config.yaml
activation: "quick_gelu"
positions: "alibi"
init_std_qkv: 0.0214
Each number is 128 + 32 x the weight over its row's rms, rounded and kept within 0 to 255. Layers, rows and columns count from 0. Numbers have three digits each. The size before them is the row's rms in percent of the matrix's.

# up: layer 7 MLP up, 1536x384, rms 0.0653, rows 87-186, columns 192-255
# down: layer 7 MLP down (transposed), 1536x384, rms 0.0515, rows 87-186, columns 192-255
up87 105:212110169160135178090194072186100154119079145172134191110098170094136129131060134152126056215155136120098101165185104115154151158112134174151128231132128132146139089114134155097111119082140122
down87 107:145133149180119118131137172096190092140124123151109078121104137085128166084146137181146139150136122130145122093069148151129149131109136146149072173105051121137123131177162109104153146148133140
up88 105:172055168141143115045132070172135115157067143132129140138144155128150160110059147103080059131162089124154143150155095123105101106110179147120145129151120123131197118139136182112139050146144149
down88 106:121136161130095148169116100124142138107094108114100137107112078136179121169105111200107139112110089127103150151159113189116145109088142160106162143148067129118182114136059098089131109145072172
up89 099:115104206077107091121137164111110060113098101102101122067117091125055132104155090170149107150171112114155128133142150154177138134094176126183078166141092146111092148114111102127107125105108171
down89 103:083103106157158160157201147174170129160170162118158125124128159065159094089118118116153132158172189144203152097153098086139083152166153063157115136204148119157109147115132110150153129124152188
up90 098:124106111116120167120136077176128145084153191147118132155102176144107143111110118178081176109165132072101155126186116123093144153105146133118087153117115126155147149091090116197078124165183168
down90 095:173147140128168127161094115138199072162047166083127112055078166064099173109141157085147139116142117167148152162106113107102114120106084170146136149127131110154119100139145090103109138129081169
up91 096:151168128137110104107094098143195125127113154178186154170109187142142126151118138115120172134127153148127118132144121102133167149112169124151124114097126142132147113134098118167107067094126085
down91 095:140151134108109129087081107179084109099110034161111123104140092087139117106103134101155076127159142112120135128123120111120100161131118139143166172113157111136108107152172102086219148147155156
up92 103:107047095111119132086158115178156092132140123122110095093161086101135135186156164172095096130142136138196192131142175130112085148070115173115098071152093077149132104103105124121111140145138130
down92 109:102123126209158170160166127095166109089071096071140086201164124139134113151111118157121113197093094121121030063172104169152193133171080159155089159141126090104160091112167132135126150137158064
up93 100:163174173091115169133115102137171136075120172140165184126087154141097129119181175134102176118149153139138140132218122084150070143128126092144094187124078093109093122131106135134089115094164098
down93 106:076156131107118125152122163069148117076151082159154171142109118055121142113137150083146100129151143093048158117177118069145110153090141129147125189121149082110097126085127071100112088156075152
up94 106:155169108094116112116118139128141160173171172110127147159097111117083148152195131116081099152166109132118156119197112094163146105123171126084176158050150159134159134141093186099117093124123181
down94 112:062187132157110132153069143130113173127166175139134162116135119186174050106135128149131117122122141103115140143121155168114141082140096068122129148187122111137064120168099190198085117131078117
up95 102:132125146118132179120142130126084115157117129168062181127114173060105152146169104170128160120157156110150087121129094082142072083063170101107177160146126120142178167168147130116183128109121174
down95 109:130150126143119117181117107197124116142092086154132094163063127124169123103132186119146105139163086161160134096160191143114093187108116151109118152152136112056129160113101150171153163111072100
up96 100:175145145120091126105113135143162134158105129120072156097096154137185067157084103134087145099158153159189122173159127157109168144114152218164123100131121176158083131117127102116098126075167156
down96 098:114132159133105036125123152201074113170160077113125115093055170159098113139120167148186138177071133162167179148153148125120170147104133159149138110052130155143149088125147111154124161138128104
up97 099:132090141103163133154144115157154105156116130139185179128144185116128163151159137140115110047169119117088155173139126130163072158068125149152144131138157153075128105090085107148193090157130127
down97 094:164138155114129178165092130123136156143144128111125129112157106077153199130086167162101105113146106137136137132097118066105105096122138139172093120134161067095078106067114006148084152150122145
up98 108:150088123095117175152068136152141096153143167123157113117136131114138117110155121137044094162125173120100119154107139104200117147086173141113122156146131059125115137114117180125103150090125179
down98 108:126206105120160132154147182130079130107141124080142139120135143102163144131102134169115161143130087141128077135132084189161157146152188115173080072166122105104150106148141111107161188169132097
up99 106:089086154133161167120073144133173144097166084128189134176092109118113082104122116186149180110195112113109140140167178141176097099108132133117116151147149076138105133102132175153103086126184151
down99 116:067105169104108119176127140099101100145103087214112080158116133120103171204103137161109114170155083096127110137116092148115107150138136172143101077158124057072120081109155120132143120121117114
up100 097:146128171156106131090093149078118127119178087065109150078151068125137098142076151149158114075130142174170135150147147168138119129110167118107127143149115068115176132076095190104187119115135077
down100 090:135114125070102123126138129144120135133095108205157186113123159101115155135105087127066107065100162112132089100145180139114154062128122121140124193159081180109094135154140121126104133120163135
up101 097:117126152187096113134024139174155121138117134144088136124168102125081129116109155105126148082184117172134153096166146158112163126121110138107117167135132102097096127100099174098117031145077117
down101 100:148080136119116135152126148119150127100151133150156136130114147075147155099124165196164187178117116108122124156069122108145063145172126108125151152109099116149071094100166114139120072068146113
up102 105:179098178146125224103188083164156069074130157076110145078219151137095116121142158134108045067115152120154173118130130162096066110128170140138137111128155169120143137110044188111141101137117148
down102 104:078082161164099146126085110109188139112159115129131127141113128135137160122183153092123145115155109063096101147063126153124148097178193139148128093126156164082136147118139152156095068122095151
up103 104:181180175129145162107135141131128102118131064141129128100147188152107105141082168140066100101178097108078137137147148155144153149087172195080127169126101118125174169155055177118105137118143171
down103 109:173176135077084122074130153163118136135141152139146111117110085109134135168079178142135160194095148122065128129142159132133101121100078183154126134195143141108075121099106107102114106112121117
up104 100:138195130148152145132058036073096139156079139196125146204128125120150166159112132147091079121096074088165128096148092117115133081154200153155151114126134127071100142102108132196125142127095080
down104 091:134157098104092139134124118100100162111156125117143165156099127182138124127116161111135127135122127098097156111098066160118140147168152107150108070110182138134164170175118108130087149151142153
up105 097:107075136140086171132181127199133127145112108116161124135112177079114198137150113083098110116129102135123179138125135147180063143146158125075087145157121118150133153102047158158085146173149124
down105 097:138115084131131142166097141140197099114121164127137135125115000208153128139121151108103122089169097093114080168138147097134124104110101176125092092098086116085141158217134143117173141156136150
up106 108:117137184186147155119090121136052121142131185110112160068135128120115104173063119162131118158142129126147148146145115102186149122087106135070109161122087162167154100105125081150156058122131143
down106 108:153115132160125133116093121126148130151117094182136136109078086069094197144076148157156111180078135111131128116144138164062165163145139166124100162124104099150080116094134108119118181149164124
up107 105:140124155078157175134126110169118128188139135180116097110158150106131112163150124125078105094139158167110141112101138121122140122074175162123098137155152129156070129122084104133162116112118139
down107 115:085066161101161240149130088138156113120087151127120101143090081106107096168099127155084117125147139090168135096121093151223098123160103134133117115172174141147122122104133167133107067122145173
up108 102:098084175153123174120149124080107157138165139096157213155132211120166086170148119139088053154117170113198167195165138107200112147186088153111097170073185109075172119076095174124164158106103121
down108 102:181168146114167140134143139114157086074179121163087113170124134113112116078165113138034125079132084139149167145100137116130110124079077124147110107123135089157167071168121060143104107085105164
up109 086:074097151125205183135105093153132130141138110165104120133104097111186152147158166151133136165101144134081124115144097132152120131146137135170116160112166152101118093075148089153120126073210099
down109 089:124143097154106108143138097178184136091109145140159113118107178131079112136144164102159142124122116184145166114173163159108077125107106129104093139144135107157090055119085119114066156149138123
up110 103:108152120080129141078118088114167107161157100191144099079148197143148097143116154094093158082147167115067114160154162173102111134161107154133118089142158145071189165159098153165170130142134119
down110 106:130160095089125114161136140070152174131133076072106186137136088138104139133079175081139088156109150101128134109182090122130168077025096109122099088153176065156125136180106139165131134081127177
up111 095:156153108152174210094077052156086140130138123106111086175151101166149158140130195118117109137165145117137124098162130102146085170156147122175140089171121106103151110140153101181082128114112070
down111 085:162135126092186116163181110059158170170156128133129136167103102128141126165108066126103162116076081103138051110137125145125113121122158075141092074159105085139089185157119120142109146108120081
up112 084:122078157123097116133183136077076020194143140138166104162122110122061147186219136182115090120092121074127155120159144117173154136135143123137109167120113130152121121027139130133107121104159094
down112 093:169108115116152152168100163163144131163131154178099094123183130095144101111160171117134176138188120153147137167131163103116134046105052099077140103143119169103061158104150111111160171138110147
up113 111:154081154039118130137095128223085120144123123117125090097169084117128145120092168145049118133189191163186129150114086101139166088080211174060083113097157109169170130066105095175114079194148158
down113 116:188124063079131197141163142102134114144167172149157158105177143089135150161116153162088132110174128163142120088142151096144165103069145133090145188139158137134163127058073121156173093146104106
up114 103:131121114144154147160114121163113088103070168141154141116128103123162151116092156100112138122125095196091117068124183164116140167159105143152129171142145122097108103168132129163136127113160163
down114 103:118131137123149154168139118130150097051152140088130130096122123127112116135146136152154169190130158090181117138132129113143131136126095131110101123094098095132109071094142153181154171114149094
up115 096:122113130074160082118128153192133065155114150152135120091104143174140194129127156099091125142109115075090160137127135126181085154138129099145078171118099069153161152125108152113096101154175143
down115 087:128177107138066149140122073125137179136176087101126166168158136149129119114140144131190137129115131153044146097096144140117171089114133070149097097109168092131122119146076130185112141154084094
up116 103:093114136152118067060140078125121116130120071079106146111172093077155135057137129134105112099113157126122173138116208146107148130118137121185152142147162150161110152149127159122130104098128111
down116 117:182125159174109105142169109130129104092114109058095131088151119147134124139149088122121109112123127205155113140142126125076142105103092139148162142094128171156140154164121120052133127145121149
up117 099:162054089105067165142155111100087138191113160147166149112150140117161109109151128106109061153178158180117117088124071156164107132123174141133115049215124151096190137127109126118093146102095095
down117 083:156107125123143102107166088097118140089125123141130083136122118178100138130167211129080110133137120123159157129137134120093145125100071124159109148175136177069074170136148130156143121129114156
up118 103:105145138093161146103140173136113118073073095106092139145121107110139128157134127119074141139120105164128184187163155157155168112075174147188117098117134133119153095147109146138144073118209102
down118 102:094109097123121138125135163138097148137138118128114122149121137126115117150151122156168151094162122126211043148180129065106089162085124125083135113166105131095117097110119149135117165118135142
up119 100:158099149106136150146118098102124095135141093147206164154105212130158142108200153167117103099138104160102167148115113142153106122083117151166052119129120114127075170155138150198112148166159143
down119 104:109156155083151166090107139173158159075143138104136146132124102112213094117162093149147127157142145134022098122114126143140090145118081107087127113143072047120127176143113125123101121077127134
up120 095:100042088121160182125184094192134120146161140139104110141152133149104157137130155151109121103143113117132128121186105145166156142094185184097121138209111111123171139094109171171135174093140129
down120 090:135162190139099146173086149091136150163190093141108079083139109125079120126068100106115147116141165114103119089101146089108165118052160133104139129086125103167105113127085112148157124104167109
up121 104:078000150083164131083107133134157090112200152165140156069094114165062134130105202157083106105129127103151107144126157161142151213138143125163121083122173083092141170076135152146097099093102145
down121 113:139144144127105102155129130170141057164164135094098128166115163107088135168163078106108108159133136143150098153103134095151104151104194091078095101204106134105197042163113114113150123133162106
up122 105:151097124107120130059072079151102103199104112115067095048145121106151119155134177127117130102138205115114197146107128139120089173050131186082090173142086124113118145149089163124117134110130091
down122 101:141128151169131150137154121100172148107125155153105163086136056155147112164157146129127137158092103061139139109100119091088115164156125177142111141166156115087110080123112125148086173125153139
up123 104:172116144085128182145156127133143191145130134141167155139126106098119144169120095128133151170151122149153173094148095093200071114123151143136155178111137137077139178146110159119138149093119150
down123 102:095142149104099113136111107118110120099074104144130115097174184161158149113125121184151040118107163077224116147094152154093118114167119105056111137116160147186092033129103113127141175133162171
up124 085:150151141131146122107114107152090096139110094087150136156143112104143100180118104106165103129076113168102202188161132140149114141157139167149175125149142122102146135118083128136155087047101043
down124 089:148192121138058156122158143061196128110143159202101234073095130051144135101100141137173128095180157160144122112134138133099118134100068109086160056134074080144137139128165199105127135160117101
up125 099:134095117137119128098116128167198079176087138153179150100142149161160164126138117242101151114193086143148137136161130099128101084089168144095147125095112173139112186094079119123148128162168194
down125 094:177103169157156090176168114157103188143127111131138110145074131103169143137111115087116091141127157178116115189159127136121075149135071087109192213132146139107139110170120178128089186128081157
up126 113:169106164102039119133092029168158099133109111186100162130126187100106112093103140103122125079169152140095153097114142202104145152096161191125158120081083130121129114064110146157125105115151202
down126 130:103150142156165122146071165162124116135170117163101135162093161120050078111102129108114164115159173111143187137177157114132106155127208152117150093108100127091155047085092139125171128057113089
up127 099:202116144129106113127115058187101193152080126134163100084131113099116161155154128153083157097195103165118117078149140168165021070141098132161121179118137076150195098100134147108148061102083109
down127 087:139115070127135143141084124127186117117133106136107090155109086126119112113112110140090136126133087197099130132120105223142138150140043067187140149108135161202147110124127116062157160179130178
up128 086:067117137089159150105139090109073144125083077109118083126152160068069094178145124132136116161147160116141137147139091155137128192100145108106100136201111128131102133098118199137126178115152116
down128 094:172247064122128098162114096146107099140140140140141122087100177102176120156150140136181139108088129153137129098140138140110118109113081178118094116106114206157132138135126048117098106185125117
up129 100:109116185127139165101068103130107100132051099141137135121128150083101135193109056136161118125122116094156149127172122067137089094122125128175185072108169093131194119123111163161114131168115192
down129 092:092194088163129134076099146147149227073099095102176109098111122110182116101133134083144145082132148160141173127140114100130125120103169165133118078170098106096093143138155098102090118112083176
up130 104:162140083099134111108105109136068130109142127140125135113198170143151168084078129161076084152119164160092120139161112150117163097123139140133137192127115124149146105137131167125055169161203122
down130 098:120098118107125136104083082110147116102152119172165110072110159097109098171192145125155150132093061059177133136063128135099161112114112153139161140154110131034113111132122135080119114129125096
up131 099:124166073047142153177084074173163114068096167155115113113149185109137147092183168095103124159112119201097154119150109133129072141113207131165088143132140124124107091081116142112135121155176132
down131 099:132102138140099103160107133090161124150169094146143198149048112113143108082086173158198088132114131085131132090125153172206140062092120144127116151153150158117146175112107102164129165120112159
up132 091:130084100132080129067145111130087087106150115097106134116126098068090133159159149106081122092143102125103092158117142097108138089120148141172056115186122126098152129096163107144137146123185115
down132 094:130173152148060082136088104103094146115124098144156150117193150089122152152061055118122115115181222188171143143124147099116099139182117087132119094125153214137120092105151013152148154165126101
up133 090:071091131122121142096104137172104096180105158117070129123137133126137150149151140158145095143093182128107131116138082117152082073066098130056084124134122144104140096102146116127123126214135191
down133 092:187178144136126177057178119139137129147153092194160165176204110134122123086170148133102134093155153151149107131132113139151116123207183101148153163086154096107096096092164078145083165181061120
up134 095:134130124059093208138066120140113131128146117133113118130108191169178170126117142107146094096177115130096145108170156184184087137144133193070142103170116145123177090093069130095158153145111128
down134 092:157107132157183103086099104143122116127120112146135097193147111086083136153123049106084175133084132126161136171099119111110107136169136074151150132162112121121107158116168154136078141153151196
up135 094:182098170129170159135115084126128144125098151060153154117155098116157116125107158103124128115154142192069126151149087169152098148076160199165122106153167132141097123136121067132181124154157087
down135 085:146095162077152138154104103103192141144102133134102126158174101153039101155122096090128102136079158121163141126151089145121112069132109140061164091080139101138162137098156157145117101131117110
up136 091:158111176120093147130160143077182125117078171092130133068178181103111118126146091115098150142124167105138155166190129174141132193097107102114139134138141134171159145102097131115185121156105147
down136 091:079158109131126166175127110134132169123129112115101143133114125169113156129126105133133170117103140123113081052102046061100119151118170149116170073153116131107181084137109126155072088081128104
up137 087:093102145133129112035147108133141083163141133128090135085149125118141111114095123149178146109121119142150136088135188205104075124072123177142141151103159118077182138100094179142163065032119109
down137 096:113165132107105074153169131160120127119117133101125131142156128120162132097136148116118074113092138086121166133085122093103136115203121125067131097178133160158163142166154109092093157172128131
up138 102:193100148151126154090177101153140079163108117134139199088147168138127154118087121153073116153124126122126104165099134131155060122016178155129147144143115203115127108150082148170120101122090160
down138 105:104106148101078108131115081139142177117133104108062128165168149137165152182092112183150101085090149106121162110135123154066121120168120139131084103164137062078109133087129090142150116165143111
up139 101:125118148143098119143135139163113120079117117083113204069128147100108159094108080187139116138152073146112134088127100138163118118116111135094110147173144154110138116118135146093120146119120168
down139 101:168131084141165131136074149131111146172108095100141115109153110112173096097121102160145141179185148186171107144102114147137138068141188176172130179148153140136196136102172115118130138154115081
up140 106:115093135104092164108111103164042116162139146149124191150130178132151187149148152083168175084200186163120099116165160157109153191124183181124132111156112123134098078068102107142118185171146114
down140 096:132109100165132172115119139134136130188138070188055070178179134133201106104146159181140126116155148160115146143116125138129133120135104077137114126152111143104204160149118152103120129104167146
up141 104:108093182127129166124124110131106136179069112115083148078136152170132091120198135141094108093202142132112181174179170142105127148063107130135149159098131149135179146145136106148149112074157126
down141 103:153124135117159090157118146056122120163135187162123106108091148112114169178096092194087089137061139162148086106142151145141141133076154137194158127075170136117108135132105096082112129109110089
up142 099:136104162098130110086185145150107108062153167157155097145082137090111152089175126104091128097117164149123153093149119104119113091092111144162090168107139154140151161146108111143213084176143127
down142 105:216097114107067089161087076137208112120087164100104143074151154117166116122172139140114111130138089162169155102138116148105112112097144140145174149143093117108161107169074088135124177166171077
up143 108:086104124118124159116107129128155144129115162139137149129125144146143116105176163163124141112149146089135164125149116159187079122116076167135124157114136072113169075108059142100124118176073080
down143 109:111163081127119164157103084096123095110115143156077150134099112112102145188142079131117111072113172084184143118112132100139109134131088083075132164109056118122154121114119193100141163182120159
up144 104:130126111085095122111105148162093148168183166097153128153139105129097120046172161153115131081159119120148144190133094098167139152072170151149155125151092129130163108119087082106102155109119144
down144 115:133178103135141137097122099137149169193102116100152093155136105142172138118120183129113113141133108164108174132125116115141065157111135099152107173152104065083176135164107106146115071104099075
up145 111:082144132096113132131105118178130110084161089103162150138138194120107101168103135126147161112142083107170140126162171183171163137115130124117171076136196127110119132090059122129119061137166143
down145 117:122114146159077209140179093186149139143127049133138113140112106146108163173093143167127119102179138103112154133081158103122143128160141155087148086087059075061115100142164161073100147077134075
up146 110:097115113052105128086085130153061116158157178157129130104089139129145177100141177074160114075185187124141168113176117088138130092104191136193121182132089135126118188093095077137090079135172161
down146 115:130143136089104092108147139139122167142110136151187086133106115123136153096097157128087081124119155122177130129109166106139107133154148121098150146128102064156097174122105122133109118080102105
up147 104:165084116147126143099117136172136132120114120055087154165209131100143122120116135131070109068134139149134104101158119194113138124092143204120091199166127148083060156169145133146172068146131173
down147 102:121115072217088083108122152152121103137150162067128135096095171101115094142116115146169114138102119080093155178151127176123119127103126089114088111181164113129107095111115123111106095166079131
up148 102:092114108117138173133115092116141130138144087135117124131089118187176122129115089096118107124118148127023097178188171233111127114120135144142106122135104080149161163170104148138134156145168138
down148 103:132144088141170069180126169143114140131147111081107155123079074146090128167191124079108176163128103195132076148100150141159184128121156144140099098187108111062125099115157139077126130180140204
up149 103:104093168129119184161093129143109145126115123100081126058180103110149129108131167101101070145160136133137121125186121142154078163148176139107086111160124120089161119068151188081177138160180092
down149 105:116130154158123134109109151155095114153129128132141130127166089143100179103107170100119060185108165161062116096143192147108095169141155228140122105161111170114143143123096129151189149071117067
up150 100:105111078056140182153109100192144116121097104066121085082101107149110120115107164112116141135217115077128197107166148162165169089109137185109156164100143111147092178119103094098132159103149175
down150 095:070097152170129165134147152100116113116118137144134115140108122193114094126122171127105122118157133125138124185165167111088140094080162153128102140108117113109101102180132140065158181132125095
up151 090:161166086153091117057095153147166193154136123168150176107115138045111134153116112141092126111106119107150131136140102115117084212108120121152076146140132093136169135160156120104139090141160163
down151 095:138166138171143149152125108150137099108062098081140126125158156093100203119103162136159081138116151100126127078134125116093120159118143100138101078132166161167100114124102067098092146124129116
up152 108:138121141135130163119146055153090108162159164097207170144146138101081161113122179144154101133121154133081184130163062112205064143135133130153108211192152139085148147131107178129111141164126130
down152 108:122120125126133095124141157126106116144122153116140148093152169111169139119156126113094134146115118164123111180073141125155113121160127168184113143123106082127156120154098166109119112123209138
up153 102:133112079053142071138121152122152125185138109134091184112148078094130139105110123153076129116146125137090168097146130142136143154105111146129090160113112130138138122113121140116224143213164124
down153 100:115141111166178127143157068176140143205150147140116149175076094155093108110178126159158157141164082152068118150090177110115151079180178093170177051157102072128131111140139088172098115095120140
up154 102:076131148082141133153050148124107049124140207173096171175100098168081114133101112184120109054149109134171179162143112128111151160116163183150110085157109181140163160098118080125136114116101103
down154 104:081111071126110118097089048168137152102136091078123119159160093151126166118128164103130127091136088141132111097186115131138140093098062095132107184137118088168117151157147102088063164134144166
up155 106:169107121118137139154097093144105081144056127066144166161137207158167093146089132092129069157135143125118146138142148079130115224090140171115154100036160095145124116147027141100147115222119117
down155 109:136135124113100127142146156121163077090112125173113116154151183117128124126085200135192097113134082081097176074113206126160142133166029137143133092098147198159100169138069161110080097094129133
up156 111:181133140084147122124126121133145120116161108136122135140167111078181135101062147167110119109111176120121172114165160141165138103147112178144095173089167111107122163130129171168163153111180123
down156 116:075125190145134124147080141132097129146090119128133161216157118134143124161188141190137151130134124162094176075136176087088163163150104125204139074125171135143171149079059150133155155149177107
up157 098:164101183107106125137150134143180058121137159129086176112124116186134122140127121144174145149173131179139160078123169117117154064008159121121141152086126118153107123036096105153147093179166171
down157 107:109135174124100150105128199147146114105090092108113152120126114080188143066119139123118128144187148146126174144195106087069120118112192119104179145101137095140154101073115081099154125096139160
up158 099:152097091138128188093178149181184120116119153203109090188164133112108139102127098152098139181184155145111118175108099183159083159079135187150127148139106105097175098158079130137179080133127157
down158 093:148120171170159107166160105021123142155119138104121154134110086063113117180116080110242148111107202135142123129112045140136170126156143148166098040195125120136125164150157158126141103111100102
up159 090:152097118102177128076106104124197110118102178134095142134131121161154121080120073149136104140136175144091150116136153170163140138150116145113156090104141169145114103132135170119170116081119129
down159 089:186135173127140127171133115147099121119121145092181111153164146162144133139117128123109107105175069135160130111129117114140111133124142091098125098126156110140135123100072051160105122166123136
up160 093:102140181112115173127126114109074140169124118132075152103116171152139140133162084080128104166144068092152167138143119204163078145174172159114100128089146131104123111099130130139148155111080150
down160 082:119101101131189164163120144095133105145054104081102113112133181132145111127096127133129087158116085101166102206095129150092161129112122151128132150128124107107083145136128094073086104101119114
up161 093:141139145081191104146168088141115178102109094155156149088112121132101210145079110133090160099107147063127142177127108158131074141131136104136106131128114126120154200112124114119136163167147205
down161 092:065153139099119118117112070085130112091148128152066151159152111133075033070133159135183127174135089113093136169175071160124123119126138133093129081121155115098047120154166131092099142168132075
up162 094:169058137169054104064118136128123108165090117102110165128152161098134143121128108121144061120104090162132172162100158139133086144155082152108116107110135112118128118116088125148142096063119120
down162 096:120171145127116181165171126131158173102124132190144120159087100141134177129127148141108095142136128160220168068145154141155145116130159133184075102068098157090101157109144119115188085135103111
up163 100:119119147093135141123139088088146066122141102144141176165072097118122100132152144199137114130076149051109170104188160115136066138132179184150153173082116149133143156135082135158111109097173120
down163 104:111155178111163098101132158143109102167087086155108124104204097162132137129131081140095132167115135103143105156180154122098160125097161155117112090122150099118142082094188061122124090128122117
up164 094:184170185145132176141135075086160089138130069077120123086144119088140129141152157168144121161134083158124074115148064111177081137101148117063136147134118094124161118124130119084152099117063164
down164 090:158091118089075076144148167131105133087164113097140116158112127142113132121094105112079099128156140200086124217103116124113180143110087060164160149108115129109106126192116153076128131105169179
up165 088:099107182079093142041108137128043117142129136114144105114108154166129154207131190116098124096087116086134121150161101168208089176183159116075105172132113119139168208128084144099095126119187151
down165 090:086151168155157175111136125154098177100127119116052142152135160125110148097115135041118149091138116143119132135122089192104181153106070132114141134115126124038071089091142093119169128154098099
up166 091:132134115104104156096093164131129132083070157085073139085162156094083097171151135114104078039108147135074138196198138111104099090068144145106120095193090156110133134135140121157152111120129123
down166 091:124153106091113128153139070077102139136156113179111068139108111146173153083141123111117131148193122150140174120112101175172178117122149145086120098119106077166150097145157114139147187133139144
up167 096:201141130119151140150133090171104138149109127089188126102136118085166122215116112156087129128191112161104108132144082159108130163114139150157153093164117088091136089119060123148150097087127139
down167 090:064127085118113119123137141079112106145084162192179098118078129159117138111085109108129107113141084125099099100136100105104156120099106131135162138136181139155116121113123132161082115123142171
up168 097:082151143120098175157145117194096029151135060135160183163139149106074173161079147147133105123125112126126176156126154071105108140146150138125115107174145066112160095092145124180102162147142166
down168 092:141115152060097181116119127065137107130146097130123113104178142128094082150148166164105127108175122134163103081104100146133139094141146106143157150106108190150130142063134127086114140065186050
up169 104:156123134133047167099118167095162131116075144097068122143115143128191142120095178204183093107133132139126142126113130126172118150112173141160147167144110081103147077053106120119114121162114076
down169 107:132138078192132110111170086121122156112104125059070083154203073108134143125160186088057116168075099166191111176084139152108109105157116147175143098133138128140121112187188146116138107131116118
up170 096:106114123146132093111119124192096116137088056110160180044181093148107103118077152129059122124165197122128150107166186143146086075167115180146080113095137109130124146112132070115111113101166141
down170 094:115131161122128148171167122155151136166183126096121121149138110138133156139148151118080127122147103093148105093118100085129068160088117172089104109044091144201135135200113081148112156182121074
up171 108:086088123106114130095129126146126107105104113136154180151194154113139155191137145155091117132102119121099127095093189113121131146105134100112174146172108128118147174139121132115142126117121134
down171 116:141136176167097178096138120129180085129140090116115211148151144139147125176129102085120170156108115125157101074092126092150151172099148135054165101098123095130073126158077176100140126145125113
up172 104:126054141054125122118121136125169122110103103141147151096116136050086113128119099190066137153149143098122137148159111198157102177118124148091140122173126166103135130100096204176155111065148109
down172 106:146134126158159078149141197138155160110151155083097155178172103100113151140084091140183102149078135105200183070168129186173172131190134064149163064122169132089125162092109161153127139103118183
up173 089:104169152084143199091133098144100156115141100111190135119130188116119147154176174185124115119145149098146130110165081173126136089117154130090151148177181119047167091129101104104145126177129126
down173 088:168139077234176086144147130136176118178136150119117105145101062109038060118098088139160091174125137109143168101024072117125128137123075125137121108161150048147156210163164125161199069115095117
up174 106:093119076109154160141084186130162144108170172106145143200082140159146198141127141163096159132081117182093172150184163098157052165118105129129111173132142117130130170136092195155120098121171133
down174 110:050125169104143116125109100175092055127142167129088156182168077141151113138158110099119140151118132149077118148090151135179084132153180129116155094136108143141141114080115151059150098137120107
up175 093:112127110067131189168056067161155134085150089119131091135137137081121182120099149134099167136134178153139123155143151153141066153146188164132139133133149107094119166151115156160134099128063158
down175 096:170090152120149090122180219151141139167105159140129144139123121196194088184106106110124073120125096146160145136136161109182144176104053154149119120092158117141144124077128122133143161165111094
up176 096:127151091105170147047109062120141095193108117122093186158133116164145103098140115238095119103173131129133126131144146151140126080123121181114157110162126130091122138133134132106127120051126134
down176 100:144114131154118167119111128157111110152130133138125056116142114110154192126099082141097136150123166095141161140124093092098163102088175195132129075151118108142107151126131120102094087139107173
up177 096:113111146118119140105132092196117130188160120107110157076066113103121158153157162111112105054119121127136228145111113164191117127091163120150138152118154119153176099141084137179131153111176121
down177 092:121126158110101118186077131134152115122084123163121148166162093094164140110159120154137074120145146167026089083162169124115119058149115076120136156151122098103104126114160118103090155118140109
up178 088:115103147104121108051120097126119161121171151162148109099104125094059154143182185129131145146119114129131142120071124112112187161101149109164131077099139126063098072108054185150123053193110143
down178 090:139135177152118150113115163153097123151071075144128102112132113121134115096094104182083136178084156122182195141144188107152080133137155166133109193172173119094121162132168132080177140140137103
up179 108:127133142138120114119084148149137121144122126194108100149178125108059157062156148082098123117144131126125091116204109154143064156152111160063140107130148090118185111142121215161112130162117139
down179 109:106099176121107093153147111208091156136116192125113146118130118122096097104063119175138093053116125228144094077148167103093120124169109149131139144125124166108130086137086102177110098116163143
up180 087:148095186110112117119129083119196056122162182168105171073036215152078114117094140090140121139143162142156192102126161123118098165095134155124105100101156101117096117124160126150105145138184120
down180 085:067122146158104111172124107084099157129179053104169096171169094084152096167111137165141097167109070150146120040126095153073133109088085125061196104115101170097106125180110168160155111095099091
up181 099:133112132129162172144114105119193032086049148105104126103087118123087133138164100095152175146129166120118156142148155123163119125135146142134075117084105165169180130166085235112062073125057152
down181 103:119121120127095115179095120087117098131136123066176111127115127116131082151133122077182154152170108148155154164134146118106105047168081151103146089128167050108147136139090151140135081039158175
up182 089:098128108131120124087164119129061051146147171140174154188096154137127146169113132167109106075122097111097121108185169168095143142144148151093120118141137157103138142147118091146138152103112114
down182 097:131147096168086058162176169164086115170172149177126077113143138146138122070082141155200135099079138112146107102144149153122159084136077156127161190190125138132122150173172149089097137150114112
up183 102:124093141139121173124163166197124103119101156151102152123047171089140102112121140124116058102109145146151110123122086093120087170068141136102107134083144066162210090079119119098198075195141219
down183 095:140134117103150141093132110133101137159071100173161144120173138153134156140117124092131093163109124141127127129111092117168116106187146089120096171107088103055142135111125147198104101122169074
up184 110:089107133162117126109105129156110068077068107139116136118171108156113131084108120135072169095158224134171190134112158103138132141041173131118146072089120161127153116106097119132089090130104154
down184 113:163101111110070211142177117097132073186129056113094131116147154082128090141141165161094141115175115122156156155134121127120113111121123115165091130160151163117195088096137156103121133099113080
up185 106:134106082112110145127138133120095152108092132112143110183095121111100141125123101126135111128161110100052167096149105174125139051114117176136121133156124082109142223059112133103119154147111160
down185 102:076080153134113094163105122130083159104107109148128088140110064121102172109122111177138143148168108222111093153103137118134135095178210127087106090089087089093097175102199137079134134140095086
up186 089:115187121115146170117132034121132137081126124149115111166168146126158189102144132122145138100132199098122091040136129125115125107186158093128116124129137222140156184086098119116168108087143093
down186 088:093123128142108115140127144136196088159165135107100094083119167082108114136123120176146130169117107120119185119114103125119123105097096125101186115149135078136105061104083184100183186174083082